Weights of a small GPT-style language model, trained from scratch on English Wikipedia.
Architecture: no biases in attention or MLP, tied embeddings, capped logits.
Each number is 128 + 32 x the weight over its row's rms, rounded and kept within 0 to 255. Layers, rows and columns count from 0. The size above them is the row's rms in percent of the matrix's.

# layer 5 MLP up, 2880x576, rms 0.0502, rows 1309-1355, columns 216-287
size [103 103 100 102 101  99  96  99  88 100  93  94 103  97  94  92  92 102  99 100 101 100 106  93 100 101  87 105  92 102 102 106  91 100 106  96 104  98 103 102 100 102 105 105 106 106 106]
[[148 140 106 128  78 123 143 122 122 116 110 225 117 121 122 129  93 131 156 140 148  93 161  67 107 121 142  98 179 103 120 141 147 143  97 136 140 157 136 131  84 165 142 141 147  81  93 190 201  79  96  71 138 148  91 122 143 119  83 158 183 156 141 154  89 130 109 118 114 169 141  90]
 [102 131 117 171 125 169 108 141  84 118 188 116 141 176 123 149 127 118 131 154 102 119 156 132 127 154 112 161 116 169 135 152  98 109 105  79 139 171 134 163 139 108 130 149 159 124 175 146 174 151 145 112  98 113  29 117 149 160 125 114 129 138 135 126 144  91  89 117 192 111  89 119]
 [133 154 114 121 125 159 113 114 111 134 170  64 145 200 125  90 153 178  83 144 125 169 112 148  92 206 141 101 111 175 145 161 110 153 117 191 160 128 127 133 141  91 144 129  63  75 163 200 191 106 143 142 112 100 183 188 131 147 157 170 117 109 118 151 127 158 175 134 155 128 164 122]
 [131 172 172  98  64 139 115  70 111 140 146 142 103 119 119 126  62 118  95 128 152 134 129 110 108 156  96 125 121 124 129 164 108  41 144  93 170 186 143 149 159 116 137 124 113 149 151 142 123 148 140 150 128  72  54  90 117 130 133 132 112 133  31 138 120  80 113  69 125 115 121 128]
 [171  93 128  57  61 153 100 129 129 144  90 106 168  83 139 135  82 153 130 108 103 125 112 145  88 122 106 117 116 111 160 144  95 148 131 103 125 115 167 155 102 135 141 118  93 108 139 130 142 160 118 181 169  90  90  88 123  96 142 127 151 122 124 122 144  94 136 161 115 146 125  86]
 [104 144 175 199 141 135 113 100 132 122 117 141 126  61 120 138 112  87  85 127 141 103  96 123 107 102 122  99 125 183 131 135  31  96 149 127 141 135 157 189 100 136 111 210 128 131  82  60 137 178 168 149 135 101  76 110 158  61 105 119 139  82 139  85 155 122 126 136 126 145 192 131]
 [152 150  91 130 112 126 110 153 147 164 148  94 141 142 125  78  95 144  93 173 129  88 136  66 119 109  75 198 137 168 122 115 164 156 123 137  74  72 160 228 138 112 158 110  83 115 149 109  85 129 154 122 161 146 105 107 193  99 105  71 188 108 133 117 185 129 148 110 160  97 131 156]
 [143 128 122 129 142 100  94 184 190  77 134 113 101 105 159 156 121 169 204 166 146 165 101 152  89 154 117 111 134 141  74 170  92  94 154 104 204 108 144 162 149 125 188 171 134 109 144 200 140 177 151 165 127  81 173  70 119 135 131 111 133 141 164 144  94 157  82  76  87 130 142 161]
 [112 112 130 105 165 121 122 171 107 107 120 100 134 176 129 160  94 113 133 144 153 150 135 117 117 144 115 124 113 129 107 174  98 135 165 190 141 114  94 114  98 114 157 176 143 174 167 149 141 115 104 158 100  84 146 155  97  93 117 154 124 144 120 129 111 107 105 121 188 108 101 131]
 [120 126 170 121 104 104 103 178 146  79 161 167 150 162 178  92 127 169 164 112 101 134 187 116 140 126  94  82 121 119 217 126  97 160 128 128 136 162 132 100 211 135 135 115 113  85 108 119 160  70 134 128 149 120 125 120 129 104 124 129 151 127 120 132 105  92  95  94 146 161 134 126]
 [ 49  91 158 142  88  79  86 160 108 149 133  95 147 113 158 131 109 175 118 167 103  64 141 186 155 172 145 128 125 141 139 138 142 144 100 152 113 164 152 136 150  86 123 129 102 106  86  95 128 173 135 144 119 197 157 103 143  83 190 119 128 119 155 148 143 146 116  99  82 165 111 191]
 [ 71 125 113 168  79 170 104 101  38  91 153 138 149 175 175 113  62 174 111 211  81 164 155 130 110 168 113 153 133 138 135  84 121 163 125  69  95 162 126 124 149 118 177 179 163 147 117 158 143  98 105  92 169 121 182 100 153  90 154  95 134 112  74 154 111 120  81 149  94 113 114 134]
 [168 145 160 128 120 117 107 114 127 127 170  89 189 105 174 144 122 156 159 127 159 163 123 170  74 125 152 204 113 114 126 126 142 131 149 142 139  59 146 158 144 116 113 141 143 121 154 111 173 156 159 154 109  92 115  86  70  72 152 114  86 122 173 131 111 100 144  98 147 147 176 112]
 [115 139 148 120 148 164  97 101 143 146 122  99 100 110 141 146 159 234 162 128 137 121 136 139  83 114  56  97  91 128 104  91  91 109 156 152 140 148 135 137 146  82 218 106 133 171 132 135 178 136 120 166 109 134 130 116 138 130 143 115 116 121  62  89  56 166 156  83 109 119 145  77]
 [137 139 155  79 117 146 139 208 150 150 131 110 103  77 140  80 148 151 156 130  71  78 125 112 147 145 104 155  75 167 194 127 186 185 104 126 134 138 100 106 126 126 187 113 123 134  95 106 174 102 148 192 140 133 105 171 141 101 107 124 119 146 141 114 119 107 119 117  91  97 211  66]
 [110 186 169 103 116 119 161 114 165  89  93 108 156 150 128  83 113 155 135 166  82 125 135  57  78 105 116 138 203 142 190 130 100  64  59 180 142 124 134 118 181 150 128 166 135 126 124  68  91 138 121 124 141 100  91  97  92  94 118 121 125 124 120 133 180  97 172 138 130 126 125 153]
 [117 112 118  77  80  78 144 204 108 112 153 175 151  61 124  42 103 185 128 101 117 119  90 130 130 171  88 115 150 110 105 173 133 101 134  93  84 118 107 134  31  83 121 115 127  62 155 155 163 129 118 129 158 179 146 147  82 117 118 125 127 124 137 115  87 134 167  74 114 155 102 149]
 [ 81 121  85 134 124 110 117 145 109 100  89 122 132 111 115 138  85 148 146 142  91 140 237 155 124  94 138 154 137 178 139  85 131 156  79 129 114 138 182  81 158 100  98 207 167 130 161 105 102 126  82 117  97  60 136 159 155 123 133  84 143 127 166  95  59  67 166 121 141 157 152 121]
 [ 85 123 138 168 133 144 114 116 115 150  99  74 168 114 152 124 121 116 191 109 149 169 135  80  85 104 102 150 138 152 204 145 159 154 170 115 135 108 150  93  87  51 115 114 159 115  95 111 152  78 101 152 111  65 142 132 242 190 120 134 180 114 150 129 103 138 126  92 109 147 114 138]
 [ 92 177 156 135 101 153  84 126 126 110  68 158 161  84 178  81 170 176 191  97 179  78 169 210 115 178 135 133  97  96 116 115 161 167 121 147 131 138 189 105 144 134 179 121 150 125 101 140 178  94 133 163 155 177  61 124 139 151  88 122 157  47 154 111 136  89 114 117 131 144  79  93]
 [130  98 131 100 134 103  77  98  87 148 126 131 142 139 138 125 190 130 137 123 169  98 140 158  96 145 106 149 110 139 128 111 136 134 137 138 165 158 124 145  90  80 219 112 151 109 113 116 156 129  72  75 140 180 140 110 141 126 158 128 125 125 116 133 122 124 155 130  98 147 128  95]
 [122 148 150  69 113 160 105 115  58 154 120 109 121  78 126 168 114 141 107 139 157  63  99 113 130 121 104  81 190 101 168 184 150  85 139 117 179 129 132  81 137 128  91 156 126 134 110 112 103  98  70  77 187 137 132 110 116 152 127 138 117  86  97  83  96  95 130 134 126 134 135 111]
 [143 171 136  60 110 142 131  89 136  77  69 108 185  66 159 111 113 142 123 130 172 134 132 162 129 121 108 175  86 216 135 123  93 104 187 162 132 167 152 126 148 127 126 119  89  96 140 107 178  60 109 180 135 147 142  94 187  62 163 128 139 137 151 140 124  63  71 118 135 112 116 112]
 [104 112 151  17  68 136 106 145 110  72 123 178 124 135 139 177 151  90 140 118 146 173  79 179 135 116 108 124 159 120 123 116 142 134 185  77 155  92 113  66 145 108 184 114 100 111 138 133 160 103 146 161 150 122 120 151 174  89  71 172 158 111  78 149 193 120 195 120 102  41 153 126]
 [117 148 149  91 134 164  92 143 173 164 145 150  97 113 132  94 123 120 122 153 144  44 143  88  85 132  84  80  91 112 139  63 117  85  81 143 116 175 161 147 147 133 141 119 118 129  66  83 149 130 114 147 161 154  94  57 180 123 141  80 131  48  97 139 140  75 120  52  99 118 109 128]
 [ 96 115 131 174 140 192 142 110 179 149  84 136 139 126 120 147  71 148 132  52 111 124 142 132  61 154  92 129  65 133 127 228 133 174 104 149 113 122 142 198  73  96 124 140 175 157 202 144 106 155 140 120 141 114 130  99 128 188 182 135 147 149 185 153  59 139 126  39 141 125 114 122]
 [162 114  77 144 182  95  83 135 102 137 110 108 172 113 124  74 118 130 100  93 154  82 116 191 177 119 122 100 143 152  96 131  88 217 138 186 152 130 138 141 119 147 217 124 164 171 113 128 139  66 180 153 164 130 129  63 132 102 148 137 148 153 167 158 138 139 131 122 102  93 143 114]
 [131 123 123 109 104  98 101  82 138  87 150 115 147 128 147  91  94 142 132 135  90 130 146 121 143 124 120  84 131 173 141 167 128 150 169 178 189 167 203 163  60 127 150  76 111  71  99 114  90  95 129 101 116 113 113 110 142 119 114 215  97  91 133 155  97 169 104 108  27 118 120 149]
 [131 150 128 131 142 133 141  84  70 114 167  78 148  98 153  78 115 104 122 129 136  89 182 174  75 145 155 142 124 135 150 110 116 156 151 147  84 122 189 146 150 116 102 114 103 153 124 120 131  92 112 176 132 220 104 125 122 116 130 186 133 151  90 148  81 100  96  98  97 187 124 209]
 [108 153  87  76 103 179 127 152 146 136 101 143 172 128 124 122  50 110 174  95  93  38 146  91 109 107  76 121 139 136 123 153 167 181 100 125 116 119 117  89 157 118 121 138 110 113  69 149 142 143 138 105 104 129  77 195 101 129 131 134 102 142 165 161 170 137 143 126 120 120 149 169]
 [162 104  84 119 139 131 144 222  85 112 134 181 124 144 154 206 132 106  61 160 151 157 116 151 161  86 159 132 155 177  78 181 171 139  47 104 166 133 169 123 125  78 119 152  91 114 140 164 150 135  67 138 171 114  54 116 148  75  79 129 176 137 178 154  83 101 173 105 172 134 158 139]
 [112 136 214 130 113 145 138 162  97 116 114 137 190 127 142 155  87 110 152 110 133 115 175 130 136 103 131 140 136  73 183 121 146 114 139 124 175 140 168 149 127 109  88 159 104 130 177  97 123 117 140  99 135 155 110 126  92  62 150  95 155  62  93 155 124 122 140 116 172 127  97 130]
 [108 138 127  98  98 163 143 101 192 126  54  95 127 159 147  93  98 147 136 130 157 160 156 161 124 152 117 150 131  87 163 129  81  61 129  58 116 133 131 125 181 174 116 150 100  93 130 108 121 102 111 104 138 128  75 110 130 111 104 136 136 132 149 148  95  87 107  93 153 124  97 115]
 [121 130 130 157 137  93 113 138 136 133 108  73 151  94 190 100  77 157 242 174  80  89 158 118 192 132 133  98 154 145 135 141 130 168 151 127 187  81 148 118  70 119  66 184 151  73  96 118 136 148 133 123 143 117 134 160  95  96 134  92 148 128 142 113 188 138 120  89  98 139 111  68]
 [164  75 121  91 148  98  79 176 135 160 194  98 145  85 117 191 122 110 157 116  85 123 160 146 136 169 164 147 208 166  84 130 109 102 151 134 108 120 128 150 117  77 147 143  83  87 114 105 122 118 106 120 185 164  73 121 117  93 159  86 185 202 132 131 147 107 129 129 138 238 193  84]
 [126 146 142 110 146  91 161 137 126 129 155 101 187  95 118  89 121 165  62 142 154 117 138 134 183 162 137  98 114 116 174 115 102 208  77  99 160 156  99 168 136 107 117 139 121  95 126 118 145 100 139 140 132 158 145 111 129 104 126 140 118 150  80 114 115 133  86 153 118 108 117 123]
 [130 190 128 152 101 204 127 141 159 155 147 121 168  92 128 103 113  81 157 179  97 141 177  96 148 116 124  70 156 134 191 137 133  77 103 120 156 131 128 125 151 104 155 154 140 165 145 168 149 141 116 147 170 145 103 158 136  99 153  94 128  75 164 125  43 132  66 113 111 154 186 147]
 [ 48 115 157  54 105 150 112 125 146 131 189  90 144 147 139  96 135 154  61 110 163 142  92 157 149 120  73 137 184 138 140 164 123 112 124  91 169  96 152 127 104 145 162 129 156 112 140 151 144  86  97 122 141 147 119 158 130 140 149 105 192  99 115 128 108  48  95  78 110 131 133 118]
 [143 111 209 158 129 112 113 182 143 144 131 158 112  77 145  97 140 134 125 149 119 138 169 172 143 164 125 152 132 116 129 128 183 127  95 150 134 112 117 105 106  98  80 119 101 134 171 153 162 126 127 184 115 131 128 174 146 132 164 136 149  96 184 112 166 122 119 127 130 114 162 110]
 [ 79 189 156 151  76 155  96 130 137 151 119 179 211 153 131 170  80 157 162  97 153 132 127 149 166 129 158  95 125 135  94 101 133 113 102 127 141  63 163 147 199 126 136  99 153 165 105  80 176  59 106 124 128 118  87 120  94 155 138 156 121 146 114 186 152 102 135 138  98 147 102 115]
 [157 198 119  95  99 133 118 149 110 118 171 132 125 130 185 169 122 162 127  70 114  93 195 128 136 188 110 153 210 119 154 100 158 160 158 139 101 125 149 176  80 110 136 222 162 104 186 113 105  83 104 111 139 152  93 107 132 166 111 112 117 121 126 149  80  79 110 126 130 115 149  83]
 [150  88 140 109 116 139 120 161 187 142 123 115 118 143 150  99 118 163 135 123 113 121 137  82 122 137 140 164 124 128 145 124 146 110 193 116 149 149 145 147 114 156  69 148 183  93  91 156 117 104 157 154 140 106 103 155 143  96 118  93 141 147 116 118  70 149 101 102 138 104 173 110]
 [182  90 115 155 140 149 110 135 124  91 177 160 108 108 157 169  84 174  73 113  91 133 179 150 151 125 108 138  78 160 179 106 129  35 149  94 145 143 121 168  67 125  82 132 131  75 102 143 129 114 104 120 154 118 156 135 140  56 165 124 210  83 155  83  40 154 173 142 138 143 123 144]
 [ 80 182 190  64 117 182 102 137 123  90 146 101 153 145 136 135 126 134 149 112 114  50 141 119 179  67 116 102 121  94 166 126 120 114 133 108  70 164 186 164 109 131 146  95 128 118  71 170 152 100 139 120 173 101 117 115  99  74 204 121 122  93 119 188 163 112 151 185 132 182 190 112]
 [ 84 160  86 164 136 209 124 123 120 126  90  82 121 131 167 140  47 162 138 151 148 148 146 107 151 130  81 161 153 135 110 141  97 120 156 121 143 127 130 164  38 115 142 102 159 171  99 123 142 152  70 172 202  97 122 137 143 170  97 133 156  95  98 119 121 131 134  97 135 122  59  74]
 [104  84 181 130 147 110  88 169  46 101 107 141 203 100 138 125 129 171 148 107 129 157 167 156  73 200  68 125 170 144 157 174 107  81 106  63 136 122 135  95 118 142 136 155 138  59 121 120 148 136 161 166 152 148 126 186 131 102 157 154 181 180 107 105 110 155 166  86 139 130 168  78]
 [140 157  94 156 111 157 126 193 146  60 105 139 138 101 128 131  66 113 160  67  90 172 167 165 116 144 132 162  86  77 141 145 103 162 125 173  73 122 130 132 163 128 100 176 104  75 147 155 127 184  67 159 150 143 104 146 127 107 113 125 174 160 116 100  69  70 149 122 169 197 131 158]]
# layer 5 MLP down (transposed), 2880x576, rms 0.0467, rows 1309-1355, columns 216-287
size [102 100  97  98 109  91  89 108  86  99  96  93 102  86  87  91  91  99 102  99 102  97 111  91 105 101  82 102 107 112 100 107  91  96 109  91 113  94 101 104 108  94 103 109 103 107 102]
[[ 94 141 149 142 148  76 137  98 171 153  98 160 105 109 127  64 125  71 153 103 144 201 121  98 128 168 101 171 115 106 110 120 113  59 159 137 158 104 117  68 114  41  90 137 165 176  98  94 145 174 115 125 173 107  89 117 144 104 111 146 129 100 112  99 133 159 112  87 110 109 167 160]
 [114 109 124  92 159 200 176  95 159 155 100 147 100 163  88 146 150 138  75 217 145  97 124 100 117 104 122 145 157 193 127 129 179 161 119 154  52 105 107  77 161 100 116 121 158 161 123 178 126 116  89 147 152 154 100  74 109 152 155 130 134 125 133 189 182 177 128 139 104 118 171 136]
 [111 161 102 189 170  53 113  96 149 193  64 101 156 100 118 166 141 134 109 116 140 118 104 102 121  77  82 175 125  60 109  62 128  96  76 107 170 136 118 101 139 192 134 150  90 162  56 116 100 140 138 194  96 183 104 166 124 102  87  92 185  96 118 127 167 169 115 146 131 143 126 127]
 [155 159 149 104 112 129 129 140  68 168 139 141  36 138 143 120 160 110 179 151 168 116 118  97 170  55 113 127 159 119 167 139 132 159 127 148 140 139 146 125 167 144 137 136 105 185  81 164 114 130 131 119 123 131 127 132 100  70  84  86 113 153  78 140  93 160 121 118 113 131  94 168]
 [114 157 104 122 107  95 151 112 136  91  97 126 122 134 174 159 131 100 125 160 202  81 128 177 123 131 205 158 108  60 127 142 103 176 146  91 143 148 132 107 107  70 119 157 100 121 147  36 125 127 132 140 165  98 104  47 118 103 159  48 121 148 141 132 107  92 120 102 133 164  82  71]
 [160 113 129 136 125 166 135  97 130 197 108 133 135 185 164 148 135 206 107 115 127 129 168 143 148 115 138 130 121  83 114  73 135 112 118 101 195  95  96 145 143 139 139 100 171 102 158 125 136  75  68 122  55 149 142 108  98 163 126 114 123 150 125 201 184 129 148 109 130 164 107 201]
 [167  90  89 118  51 156 135 125 112  96 146 167  84 107 121 122 123  80 180 124 150 152 148 134 125 113 198 123  93  99 137 153 112 137 104 176 176 178 155 118 144 110 143 105  66 164 104 185 156 132  50 122 138 108 101 196 115 179 122 155 124 140 168 150 130 119 128 186 118 112 124 119]
 [135  93 139 164 162 187 188 100 130 100 144 130 107 153 151 150 158 177 101 162 120 100 116 126 132 141 132 127 138 118 147 142 169 116 130 105 172 151 137 118  93 118 156 122 113 162 108  85 155 149  61 154  96 148 166 159 125 108 124 147  64 129  88 172 113 128 119 132 105 131  34 122]
 [118 128 114 160 107 144 153 103 185 141 108 134 155  59 121  97 176 122 119 120 111  75 160 150 105 117 122 145 101 166  99 149 161 144 140  42 133 118 175  97 211 120  74  85  70  62 143  96 144 140 130 118 115 174 133 114 145 106 160  71 147 123 113  93  97 186 154 159 119 130 132 175]
 [115 108 138 134 121 118 131 116  94 137 144 144 123 107 106 183 146  94 177 141 101  90 150  96 155 116 123 126 140 145 119 165 126  88 163 135 154 100 130 156 150 128 197  97  99  86 134 165 145  90 179 121 175 105  82 124 118 140 130  88 100 112 137 136  88 144 118 102 112 130  47 122]
 [152 118 144 108 116 145 127 108 137  90 158 140 116 128 104 139 100 111 124  83 129 164  39 101  92 101 149 159 150 117 100 106 136 140 136 104 160 145 119  89 161 159 147 123 125 152 167 117 168 121  50 153 161  76 172 136 135 175 113 114  84 169 111  95 127  81 139 152 154 128 138  91]
 [153 124 154  90 123  92 143 153 199 137 120 160 126 105  51  78 114  77 121   7 143 126 163 133 109  84 128 154  94  87 133 153 135 111 121 151 135 109 107 134 107  74 131  66 131 141 156 172  68 142 175 190 123 175  87 132 145 159 100 133 140 191 138 131 128 144 151 120 145 160 142 106]
 [102  74 174 137 167 133 199  91  76 113  86  94  77  97 172 147 104 131 156 153 110 103 110 118 100 172 127  82 151  97 102 100  97  99 131  75 113  89 153  76 143 136 174 113 163 180 128 176 119 120 128 162 142 173 132 158 162 144 132 101 118 135  90 152 126 143 132  96 142  91 120 111]
 [149  95 140 155  90 100 150 149 146 113 122 124 184 140  77 129 104  53  73 112 145 102  94 109 167  89 171 168 126 117 149 120 152 130 112 120 104 118 148 109 173 137  48 115 159 153  85 161 185  52 112 108 139 114  79 181 129 177 160 159 123 118 167 163 175 136 159  85 115 134 129 152]
 [123 115 140 145 142 144 117  62  89 109 128 213 113 186  72 115 132 122  89 137 133 147 161 134 135 107 117  46 145 140  76 133 146  98 195  84  66 143 185 212 135  88  68 113  98 155  92 120  84 105 110 118 121 113 142  97 176 106 111 124 106 104 116 146 119 120 130 161 152 157 110 147]
 [171 122 139 133 148 138  95 157 113 174 164 108  64 125  93 180 105  52 115  84 117 120 132 194 146 128 136  90 123 102  93 125 174 150 183  61 107 130 156 126  93  85  90 153 100  87 105 197 150 107 156 127 155 123 135 134 228 172 146 113 147 153 118  99  70 173 109 118 121 127  81 114]
 [178 150 131 117 130 132  84  86 132 166 204 121  81 146 160 160  68  64 127 135 145 108  87 140 121 139 123 177 121 145 210  96 114 103 121 140 151 144 215 144 176  75 158 171 133 136 121  34 126 131 124 131 118 148  71 100 117 119 125 120 120 131 144 169 159 128 142 148 108  68  86 126]
 [124 143 132 196  92 129 168 101 154 150 122 183 145  80 122  77 133 141 123 136 140  84  71  94 186 170 158 126 169 108  57 182 114 143 155  91 162 141  96 116 132  68 143  72  82  78 129 159 121 142 187 181 144 129 180 123  94 125 166 162 133 176 137  94 143  83  87 176 146 109  51 188]
 [179 101 122  89 161 167 157 135 159 140 112 132 150 121 122 141 167 104 105 130  97 136 138  98 145  98 106 106 173 132 103 107 131 106 124  87 116 155  93 150  96 132 144 132 158 159 138  83 133 129 157 164  96  86 177 117  76 168 137 154  94 180 106  93 167 107 109 195 132 153 156 103]
 [167 114  97 167 121 136 122 146  91 155 162 127  95 141 115 101 107 136 101 117  86 173 111 109 158 140  92 208 133 189  85 113 115  99  84 159 101 155  73  94 127 126  79 169 113 124 148 181 138 135 152  65 124  95 169 180 165 104 135 130 125 119  92 131 126 162 166 132 148 147 114 164]
 [ 88 136 221  76 115 133 162  30 116  82 120 121  71 176 167  88  28 182 123 113 149 172 103  95 147 161  66 121 180 138 150  59 133 155 122 120 125 131  52 133 193  97  89 138  46 116  63 137 115 172 146 102 118 177  62 103 101 118 127 140 159 119 196 181 113 122  97 107 103 142 166 171]
 [101 160 140 103 161 134 138 137  80  96 200  66 129 107 127  22 140 103 135 146  80 119  73 150 109 151  78 139 107  95 157 108 103 120 129 101  90 147 144 146  94 138 125  75 141 164 137  94 164 169 153 155 153 142 112 149 114 110 108 162  61 212 131 143 124 147 102 146 159 112 167 130]
 [169  79  68  99 138 129 114 149 110 170 179 120 111  60  98 150 122 153  98 132 154  99  93  98 183 163 125 126  91  94 133 127  88 150  93 149 131 161 142 118 138 103 113 136 106  80  96 119  72  76 105 172 150  96 171 127 155  74 138 162 149 104 155 116  88 184 140  81 125 102 192 182]
 [140 125 135 179 196  98 147 115 121 108 179 153 146  81 164  38 131 148 128 102 124  98 198 172 133 136 117  99 185 163 180  88  94 145  97 151 121 125 108 162 133 180  96 143  89 167 150 204 131 131 141  77 183 116 127  66 163 107 163 171  82 101 108 144  80 143 136 146 105 151 196 149]
 [149 116  81  38 140 181 120 118 153 153 127  76 204 112 131 127 138 169 148 105 110 142  78 123  48 136  95 149 187 136 131 146  98 146 203 101 153 134 145 170 136 103 164 150 118 110 181 106 126 151 121 111 128  83 135 172  99 132 117 150  95 158 145  66 143 157 132 147 138 155 145  76]
 [184 128 171 184 159  97 129 152  93 135 177  77  64 141 178 129 166 118 149 171 163 139 164 152 132 163  99 141  74 105  85  99 159 107  81 163 103 157 112 128 117 151 142 118 168 205 160 158  77 163  68 124 110 109  91 166 125 158 105 107  94  96 130  75 120 146 178 115 128  95 230 111]
 [128 127 166 121  69 135 133  77 173 115  97 163  67 143 147 171 121 103 140 156  65 110  94  60 135 135 154 163 134 148 145 172 180 108 127  74  84 120  93 147 146 122  69 143 140  89 117 119  83 129 112 104  94 133 119 176 122 135 126 137 131 101  91 141 141 137 123 135  93 126  84 120]
 [170 124 114 144 162 161  96 136  80 148  82 102 135 112 112 151 106 100  92 148 118 109 138  81 105 123 104 161 114 163 136 148  88 108 118 111 167 127  91 140 156  83 122 169  45 166 139 124 179 118 112 138 100 114 114 141 166  68 155 120 173 114 141 133 165 127 122 147 134 185 153 130]
 [110 135 153 101 139 173  61 164  76 147 107 104 159 131 146 105 186 149 154 151 134 139 138 167 169 138  31 129 123 179 154 103 114  99 139 141 153 144 124 201  86  54 139 138 147 126 132 117 132 127  86 130 158  42 113 121 121 122 163 119 121 106 120 133 118 129 110 174 157 115 120  97]
 [138  95 141 166  72 116 110 163  65 158 104 175 122 163  62 148  53 122 129 103 127 109  92  97 172  93  87 160 124 189 148  90 138 195  89 144 127 137 132  83  97  99 119  83  74 155 100  97 136 148 165 147 133 134  95 145 140 117  70 120 199 139 100  92 164 130 123 118 176 151 128 195]
 [116  81 133 135 124 154 189  96 120  98 105 113 147 180 124  87 122 122  83 141 153 142  97 120 143 164 107 152  54 145 152 110  68 148 146 107  86  86 144  98 105 148 116  84 122 136 132 127  98 164 150 126 154 153 211 109 138 101  97 106 129 146  97 118 155 170 117 194  91  30  88  72]
 [165 120 129 201 123 138 180 130 122  93  53  72 103 160 116 113 131  68 119  97 154 104 171 107 115 146  98 235  75 143 123 136  67 116 155 149 123  84 146  82  73 139 114 120 116 111 147 152 162 115 108 117 135 120  85 141 156 150 172 155 157 113 156 114 129  95 168 157 129 165 133 149]
 [154 114 186 148 153 151 118 150  78 151 163 205 119 136 183 148 141 124 127 138 113 161 158 124 149  87 116 118 129 151 165 106 133 168 128 169 123  93  98 170 114 140  91 142 147 132 174 121 110 139 109 159 114  94 150 155 155  98 132  83 114 127 157 146 155 114 132 126 200 149 128 122]
 [132 115  77 121 171 136 191 131  77  77 152 168 117 120 104 113 127  55 120 191 106 149  97 142 190 150 119 127 124 123  96 120 121 165 144 150 100 106 135 119  90 142 128 121 160 135 136 126 146 139 132 147  73 123 166 123 133 120 153 100  86  66 103 116 136 105  75 129 151 123 139 133]
 [123  77 169 111  48 133 108 114 150 134 138 115 135 156 193  92 121 122  93  98 108 141 159 127 178  73 118 115 131 113 131 142 111 143 136 165 171  65 131 114 136 118 137 147 130 126 159 112  87 147 168 134 112 110 154 146 152 167 139 117  94  84 105 143  79 138 130 102 125  72  95 111]
 [ 89  64 113 123 138 119 138 101 181 155 120 149 100 147 133 207 147  96 151  66 108 131  99  96 135  95 125 179 139 121 115 172 158 100 125 131  41  87  99  48 137 125 124  98  79  77 138 101 157 156 134 122  94  95 132 156 128 105 141  96 135  56 170 159 151  91 154 167 130 117 126 197]
 [130 118 172 111 159 157 105  97 139 153  87 120 105 116 142 104 158 151 102 140 156  81  58 190 161 154  76 108 204  85 216 170 123 157 111 135 112 161 135 131 139 123 159  82 107 156  84 158  86 107 128  94 131 138  70  85  63 106 133 100 122  92 112 124 170 169  95 170 138 166 112 137]
 [130  99 108 203  98 139 187 205 184 102 133 157 107 143 113 186 107 147 151 118 191 152 151 136 127 116 139 118 129 122  96 117 131 134 120 179 101 115  73  91  87 127  57 163 102 131 129 123 146 166 102 124  69  95 129 107 148 159 130  98  92 106 114  62 177 167 146 166  94 128 147 130]
 [144 132  61 185 139 104 128 157  93 106 146 124 166 118 129 148 113 196 146 122 163 120 157 154 170 144  78  97 139  98 103 124 163 145 150  97 158 149  83 125  96 181 219  68 110 123 144 110 155  94 133 114 150 137 101 125 154 191  73  99 136 146  69 116 115 167 140 152 108 151  91  89]
 [134  95 138 172 163  98 140 134 133 108  73  85 110 139 126 107 211  50  63 124 105 100  89 128  98 122 109 160  43 110 114 126  50 175 149 167 147 158 135  84 118 122 129 156 111  70 152 165 192 118 153 172 108 146 112 115 152 192 184  90 159 184 145 186 122 103 111 112  90 195 169 115]
 [117 120 115 121 182 124 121 101 129 114 139  73 102 107  81 122 137  79 123 122 187 167 127 166 104 121 142  97 118 195 104 135 143 136 136 187 157 159 137  93 149 140 137 118 155 143 105  74 146 114 108 132 161 116 123 105 156 115 128 234 107 116  95 124 105 105 110  97  99 158  94  76]
 [103 143 170 141 144 148 148  60 103  82 153 128 104 165 126 137 122 114  62 170 118 134  73 124 139 108  70  75 195  31 141 139 110 133 101  64 119  90 115 141  97 176 137 132 157 131 137 101 118 123  96 112  73 116 156 135 133 159 150 133 107 127 139 126 146 150 127 126 148 134 162 179]
 [ 92  91 113 138 137 137 133 109 200  89 114 113 140 134 136 125 199 102 150 109 117 163 162 117 145 114 103  90 160 114 128 122 141 103 137 152 107 139  52 132 169 141 143 176 108  98 123 137 102 134  94  90 164 137 100 106 153 150 132  66 119 164  81 133 133 167  76 128  89 163 107 157]
 [108 125 118 161 105 120 148 115 121  83 107 182 138 101  93 145  73 150 162  78 178  82 157 126 152 151 116 101 163 130  93 150  77  86 168 142 120 134 123 142 157  99  86 149  79  96 182 166 170 153 161 162 122 100 151 152 116 132 107 154 166 166 145 110 134 154 202 121 144  91 142 102]
 [ 98 175 139 133 127 123 141 154 165 138  94 134 127 152 133  83  96 186 118 129  97 169 199 109 135 104 148  66  87 170 113 158 112 141 132 145  98 136 111 125  88  91  79  71 119 164 126  92 121  89 121 162 152 107 115 176 118 149 135 155  96 129 107 161 118 163 155 174  69 124 142  84]
 [108 148 173 150 116  85  72 168 166 129 136 118 110  80 130 150  89 134 165 151 114  89 124 100  89  50 210 126 180  92  95 112 131 133  98  68 136 158 137 129 148 161 103  99 139 123 156 138  70 137 148 121 110 113 162 126 144 138 158 116 109  65 158 136 118 166 123 174 131 118 132 104]
 [145 111 140 172 117 117  96  89 151 164 101  75 102 151 113 115  93 166  85 153 131  85 129 104 153 117 106 197 118 118 101 159 125 126 112 109 170 161 139 105  89 138 182 124 161 168  90 116 107  99 166 169 144  92 142  91 148 110 136 143 123  80 100 142 136 127  89 123 161 117 134 138]]